python train.py --n_layer=9 --d_model=640 --n_head=15 --n_kv_head=15 --head_dim=64 --d_mlp=1920 --vocab_size=8192 --activation="tanh_gelu" --norm="layernorm" --norm_place="pre" --norm_eps=1e-06 --positions="learned" --qk_norm=false --attn_scale=0.125 --bias="all" --tie_embeddings=true --parallel_block=false --init="normal" --init_std_qkv=0.0179 --init_std_o=0.00421 --init_std_up=0.0179 --init_std_down=0.00421 --optimizer="muon_variant" --lr=0.0068 --lr_mult_o=2.0 --beta1=0.95 --lr_head=0.00747 --grad_clip=0.5 --warmup_steps=200 --schedule="wsd" --decay_fraction=1.0 --decay_shape="linear" --final_lr_fraction=0.0 --batch_tokens=[65536, 131072] --seq_len=1024 --doc_mask=true --train_tokens=818800000 --steps=8534 --dataset="wikipedia_en"
Each number is 500 + 40 x the weight over the matrix's rms, rounded and kept within 0 to 999. Layers, rows and columns count from 0. Numbers have three digits each.

# up: layer 3 MLP up, 1920x640, rms 0.096, rows 1527-1546, columns 320-479
# down: layer 3 MLP down (transposed), 1920x640, rms 0.056, rows 1527-1546, columns 320-479
up1527:482527460456512488461459510505450483526449478416453564515505479487516483461483560474541507524439505505498600422602485467529475515481541527510481480509479530493540495524474395513533512507492510527508532515526548488461517532460484462545534550501529509531437463476544480494502473509471530458557547478557505497509495555497495478456563555490567515512493435510505610490562471474509535453529485470523515509513432463553513458469467504471526404493530454512513485551487503467514480542564462
down1527:547460469496493441446493433572453469486443450486518475512496513489555567441484494494527471454514487527512446503487514493490527549471504518590457507469506427479493500557534565474443533550459497483478445492499485456476482558541485473469498530537403487468417458547576528538522492501545457489532530570508491535538429583516459611549552505484498476567454497505564475504557511482473530517536467500514526390527515493503479514473537494496547487486454475442403478475503565545514483494499421
up1528:453502478511510517490497468525461435528496487468498436389556508486508562471496516461475508503616543483438449526506483525560421500546526478583521485503560489468481509458516500496531490460513457539484478525456495526442444439559473479520496501522492474460573462454526551546504551541573487558498554472495478478476476476413488446524523504473562468537510456531400421496534536532472482521478513463477507473557516506494578502600442428529534515469514453501496499519501484454482523465501495
down1528:589464482468454465492530486489514497516504431612466515455488522488508526501548484523537453489613528533513493482488500526505516478504480426506517489468444585536460550439450568517486498441503521422494585532469500449526460567470481470537452498502510520472469493467407391464584481573526464504514474461550461477477514401490468466472512468525548485477499523511471483575460515538462490443463517552473528490541462530478453478479458489492424462523519486509453532491501465624532530553508465
up1529:455454484387481509502515583496518474522481560508509521509482504563511467508523499464485497549526467501493471529435469495409495571496543472420547480486530484494589468548518500535541538502590448483562438493468534553539466482492481513480484563502537422525413476519499463475483501498474497535499470513529487448485505470476489544498540478523466546450497543598524459488427468504490530431468548483530468547540535574545461496526507434470573547450544574515530583490419530494414487552479420
down1529:522423485471453581490483484457527508441515488559495474521401470481490539417462517588509424473487421439460436497540474491573518477451552443451489530480524485529501492467446438537583424527563434391548472523538424485525486515463444521542419478477486479498516505482621495495551491544475471527496515466559513498507482444470480468484490479478501452532463473420491445491529521547538466485558508546467514520517501459489501544522489534561521446538473465488511548428522513513511557445526479
up1530:427455497442544511552522591564444462532482583466427552490456489514543479496517528527565486437556467487474493514540519482510586525461507415497595546468477445531567411456533479508490543467506540485558464420528478473502503477576533465511540435509572545521525448474561579559518517546526478459516478524481519496544493585468454433413512483499433507482592450462503437480523528491486505559496564519512430479465484604521495547457541558495515509473421506541488507596527485589518486501555557
down1530:535509518484516508471593478466496480544541471538576570560551511532524434443465527397499539513517487458535475492534497456457526480415492485524562448474556446544480525536467558494503538544503533543392539518562513486489493429494504543468469510556496496493499460476589587560467488451478502458450503541526499499421498517534510496559421466439491478447514436492508550498521487524502436461493477525521531443528475498534528502487467518485517432504533436577427467444550490467497545482587535
up1531:467459432564541427553515531579593587504432488554574516558475438465509488491497518503427495447476527486469487502497608466512646480490518529547510513475566555576511500467521570526508438561486459449555486535560486474465470446508522509510529514554491470494426444499497493483588523567622517421606506496488562422443532427534492513422497443480409476441471514525516396521455524492482475487536455517606499458484481463551483484503532535458472470509554550442465471470386436459426480543452535
down1531:604470522515578517541541506460509534573469437522515516453469522536481497467496522583480507515501439493507529477448469590495589571437518532494535529547444529409537507550484527430457545540478467459486539572462532544486477510335449589454426493474492561401476462548498515482515573427452484516472508482542489513476478496466498478437509551515490462468523542575498516514481529420452546481450474503559436573538421474464498550533496444519510516490535494456457499459477511517577534449438484
up1532:474466518491576481520535507487546483487588489465571408493532524499491389518500461514490527490512517505527482481532524478483531450524526503518524452484501526390533455407511455479576571448461442504506520566427496447467498503428556500419527477508537543498551484495526497486493530505477504477480442453565543484490511476462534527509552492515515517593443558478486482525433493463516508552521508494497523541505490509510489481464529498482529523481518510531501518526470521533482520491499453
down1532:508508453427537494486458531525512528571474444495520533490483422471474499495500513559523485428493491527504495463476447500436507490479494454464482550473500536533477470558493504452509535503536538422497425503471461545494560459509480519510474508539489502473462463516452495522531514388537556484484503510516539496505462447512531479589479558451409496457528538516475509496509545463500477485500503555450472489508503468496508547523526501508475445500510584518518483496576522542532578477531517
up1533:549484498474512543474520535519469459457518518505507477376526528488505476415469512434545496417542472468472496485552498553582496559503501547480505443531550544496480499487474538502527479508534517453475505468486520450482528512529521463544502506440573438498506528510525549529494512492475518498534484485432470434446460511447463568549447465425549515548488516449548514459519544478468507497569472494552487487470567494532532603442508515490513522434458460483456487503555547494523445502525524
down1533:463533529487493560500455511527497483534445556522451497512480576468489553463456465542460556449494515479535479506497436499487611514473457571497502428517518459513521534533480477532512458438454551545457557528460469520488562516541508533484459535536548522516524580538535528550450508514488432470460450452466506523481574479445466554547501505497459555522494523463561485492445528483424537475480532478491557527453515499433458566518574439498506536460465499418501461492519486544486468530462472
up1534:518486493476450485477471456502539467499451494473533528497557456489457470456575502491579498536496534538449481517414488459512542559470456498517408472500553495474489494484598431476505491545563520486570531456577500519518517459479518460475545493583497445489492587518514535542551577528486514532502480475466461485462606501429494534473597578587479562553470539567498501540489521496529561562547423491517457480478520388431515464459538523456596476468536514530498555526486470531490536512444481
down1534:464434513565471536507521486564536531474524508556491499520474522441530435614479464505468492539465542559504584500483499508578541439480464482558472483604495536534436496518554465428587459553522389467451418473527451450487480532484542547557511455450484446476485538494541454491621464497478369493473481497522488437465508538506535480498543563514472481463529511525472544516532526489528463483519529456482519507446532476415512514462505461513490517432463504397533499539506494459533512538502544
up1535:474483486508429597483490547473467406438491505510574479457508454451530472460422503499564449528526440469488437528550460471424547521416453518502521458491500514552467457496521509535527538559475486484526463459493506470482386574463511517485526502515526474414458534500521506495503486541508576553473530539500528513502517528471487526528538477511566453445548460582464424452524586525402428508553418439498512484542574569517485513501499516448529528484494479489505480527515446476440486468588464
down1535:516455574469474481488543521438458462521522533458492451491450545460468500536535476483490503483491482446439491520499529466527491511537488515489629502553502467508496521495537483459506504464515555532415496510512483523504463428556544490468477503489516517508521445535489588544489544513438526505486479494445481475526433567514437476476440544495509465461470496471509501523474443460537514479475532503523473444502479556432466509470524482494559489519490486485511529457460535545448436536452536
up1536:472530459446517460553468501502479504558401463433509467517506437465482512525457487492578501507513517480539552528423499447462527519506448515539484551475518552524499524549534487499541487497488515564547596530430513510434486504533490464509519545506563474469507461522461431506542518447498515443571435495400456479540503523509442530477497433468451458505452538541478451512420458542480442557494502522538581519558465517487462498469515492464460470488540493517478409515506523526461455503475424
down1536:519514544506555534512526483528506492426519547506465527535498486488510476455457544547484401551501459441560530459453472530571522514582540496454509498601446559421527496436529518528461512473511466430559453464525511525528549562513531542505560525521433542470454465423448441446539470551517513541497551450456503488461491468529489563512484549529556542533398518468490526460548555485539490501534626495533500524542508536509447518455498549518482473510475530477573555525494499526584438502502530
up1537:502510548508546508518470452509495546520491520503517498488521478549509558483532570498597468448515489532462518462562543478457489520533516536505567512486538507519506509498461441461529456485484453463489505505480517424558543455528471548496523512425493521532444526539445428494462563529539478484494461519441528543487424510498527523494536514554533490432485526483465541481466500439481500530573510495555506395561502504505577599492447527454513493503524523427459484412500535502412499520467501
down1537:506514499526491601419495433455447554462474504463495440477510517447487498532506484464480473524512536517557447484504545509500515500527478477518456479461448459512547497446426511542530476471513450512515550573464512557488531545498469478532469507476527496459440468457449504525535539478516439457459472473552449471442481562516430441571503547466522558511459430517542434466553440505480531559524550538497495550515526475502537519547495547492482484471613446527504498498552476551462496506477454
up1538:518567535430493586601499425555418475541461457440475436395553453481458561542518455457457457467478503489483474464483467520537474492430504522475497547502573519541565515469521521579471464488452482485485513427550510555430510509547484469505439458487565469546627486506497510483542493563565444557515480509488447528532509485486472482579454469494542562567444486482392478421479445456498461517527562476551465447356494486491537505478479516456506466478524512538482472521456510488587499592488419
down1538:550569547540556454535534549514494443585490584495483561491411528530564530500474581513475527484442444471519551481511471496477496414491545445476524426398532509470479510427538582471498495471487516484573504553520493484447518469570524404513478495579459559497520464547449486501538565557459521447527539519502519410493503489463582483579497544457472609470530423453561472531564521501479498457483468433546501498472503496462511521461442536395399556594465538482478436491535503515415403461541515
up1539:519491441527471496499503556513463485488406536476474439536533514466562545498530486470508475500515552539455497424458477516571554512497520490499414437493498568579563472555500545552531494489482487476490540532467510475573445593467502508471558528497482589545550481495466469529466569477485534545541537601531480502528523467513527499521494539484518538512420513516538438411491479432478463512422504525524507459443516461460480468537511560515531561521537474421475503489583450520532588537535437
down1539:516540511408487448476456403580502532435518454501596524499487482521421531496539487488511490526545515484504536489480575486504547551564584545529594495457544553520387508467543507496520506527466545461612546522468533501432468513500532486444499540423450511483565483509502476442484399488468494497482468512430580492451464516531606505539527508476440476534461399527544399492525479423475514542492525517470559445502494523512534526537482433464550515476496462483467518591511524540494503511512476
up1540:487483477374496532472477509503539507510535492473426480525539461472550426542468412555463531482520521555423513449441518544563507507457552640498498426442499460545458514546469502571415498540493503567477473543520539506558427486374493485465533502491512499519436388558530490514529582562461483522501493445489465538469534525437485480487546533474490481473532484532564513503550487479463490497534447399472478438558464451429592462424518518562507440486575575517501528550496521472475454452574560
down1540:495503500532404501557522438522520492558494463487569488581475517517445507500516462513473524431539570487547512532466560462528505439463489467466513433487507436475415477481537475504527527455553549455483544503516451526486480481489516420518475501471473584492539528394498490428450511457535502470436473461517455528525451456579504434563520469505434592548476481540552498604549461514483554569467468493515590442569449537492470515470580474470435518617501449519487430522568460523396531544530436
up1541:579514490485457570476533498560506536514421508457571485544449495468498509479447423568435480538464467488472538467422464471502569557534355483561548495461536534557455533483556434512482478494603495511527450427454472482511454522553539547462454447511501465475440588501486550569490506487502523554490513489416527486447479466515472438430532492525417498478476500533498555524513534537404521590524481467432467492471565602482446447519594519475429423490460434569482543493491529541557502527479506
down1541:483530446444506484499595495477557486452452544583527470452558517479483554549441482499441560472457511470537496472521544540461509489507547493532535512456475524548423589454467436566481571516417496569471478484543486501413488549461500482440534550518468429508497438575532589470534463472501605513494496538497498520517441463479510403576450488554512506537518456564457503478484455552492492391412542572504466465508493522500465501527568503477539518447483508533496449507499518587483507566540530
up1542:479505460487502494503554589500456502571573459490481411444468466489482589566504486445421542439632562459508540498527542546508439543470552512558516503548509508456492486541470460494540506494591448503460440492446452439557481419466593434498449572519557457500487461546497463494488461595495494517552478464530419481547526529499576536554441471513562559512647487449497541493505511526463538427470453525477413574492584460504540518469454514470539429448485478538550500524561494523516566458459560
down1542:492484478462553549515563558528514461537522520498530535536540514567498559628579434562475557461567459550554524550601497561479485533532482485571564517464555496471447502531530525481497523463557454498510483535414550498542478494492521461501559526473443478477450471492492561439450493495502548490468502521552409438480464470547489486567468499557517534573425466475501521494491457516522581482482465524485529492540489400385445537410466613512563529559499537489552494503553497529481520482516493
up1543:524481508561504533569475494593476521480463478467482493443409447403545489471554464528509496458478569472468515502468561516555480526510501565567512512508546526550533519520540487496518509477537433455510480547441460573460460580460475444479533455478455591513506551526523498557478527509497538545440471488496564440487541546502539443494540448462495466466461442535487552538508443495392458540483440524553528450570452518443532493425474460490541534561530474445461516500485403456508450536506516
down1543:484481447516525497460603496535506527486537547514568443541527500497436512413516520465534537470528526491524523504514449480491512482532488580513494536524528531523446462574513499494502498488494522491485459531479524462454503541493496508561518540463497499571519358557487519461500475493564536442501427490504592454562510554441434541520473515570483578458476500451435458523520451516419450497509469495542519475403422526540565463460532504465519474521515554489521472450459540511463517483474520
up1544:555517518485472497533514526478527587501523489468447495515555524453566529463611417533531559487517536481465478498466480503514473471471487403448528545479483467573522472489505514495514506529533570469447502434520503529417415539498458435464485498452520429447530545518523532480502410526495468430501594553520479502468589583501495470356508518447487527523528473462519489589531512553520500457453528525516537487552444489507504505539496517512551499509507539453518530520488468575448543506613552
down1544:495552513491485467509471519506532496533547461471479511518541497517539540546483487549472430496450485468585492457457490530518503481477470479533494471519465527486460487499469460481459387479514469504526494479496460519485491517461467504516535567476390562507475516526492466510545545423444474418537525522558494576537529463528455500501477466466510468450535542498484462455458536500506419491472531602589472531543531484548481525493427506567529542467506563461530498469550488470508495477540474
up1545:498530535432481518483535454496484502558488483477533511467567472499536494420512528525569536408452521458530528478449471492585468509475493416554486471470537502470432511450502438501513534510444428549506420546428419517513501428398465487504538537413474574480498439527482491518533472449485514455517497529500447589451494534479505524493485504546506551510396545599505570541547435478565463546454462500503553463483529561518477508506526514474510490458556540486517487553453583511510559498490484
down1545:454592448496502499498547441498493506480478528506472505490489530511473532490506458492467456479532477578475482479467479517479507512455448460449549396469423458550563513563468515467570528445507423583508464476507448513570512579479448422431445534528451509483549466479585483474479550472491477488525493504553537515473551447473511484514452501499480454505521439541512564483436554490470458536510539448411446499452475478461418522512567507497459535518530509501455471568541453579602416505497543
up1546:532516482529475521544455459459526488465428527522482473482516468534537507443505572501440546402521593498554522445451522567502464512427477514499460481500511490504468455559532458514449504493463529472537507476418537517541485514513558489503503441492457543581502516552484394509492496490555473441492537538461516447512549517489501514425496500423450492518500475544485480504467531403471426469541518493464485591496522523478541469553516506611440559554536412433534470470465517465450508468519501
down1546:418531455532409492480452469464561517477440439487444497480476456519465488605548489562492533522463479450454467542545526496488468539514480465453576518492523465474502505482491533572503475477484508552560462433425484502499544540517495499497464475484513570460519505442444514441507475513463604429522482595580434504490461432506479453426526522502521420482465525573566525555562464544529496453496502572535476476452455557447547511503546534410494465480554438515495542516462548538500553458493522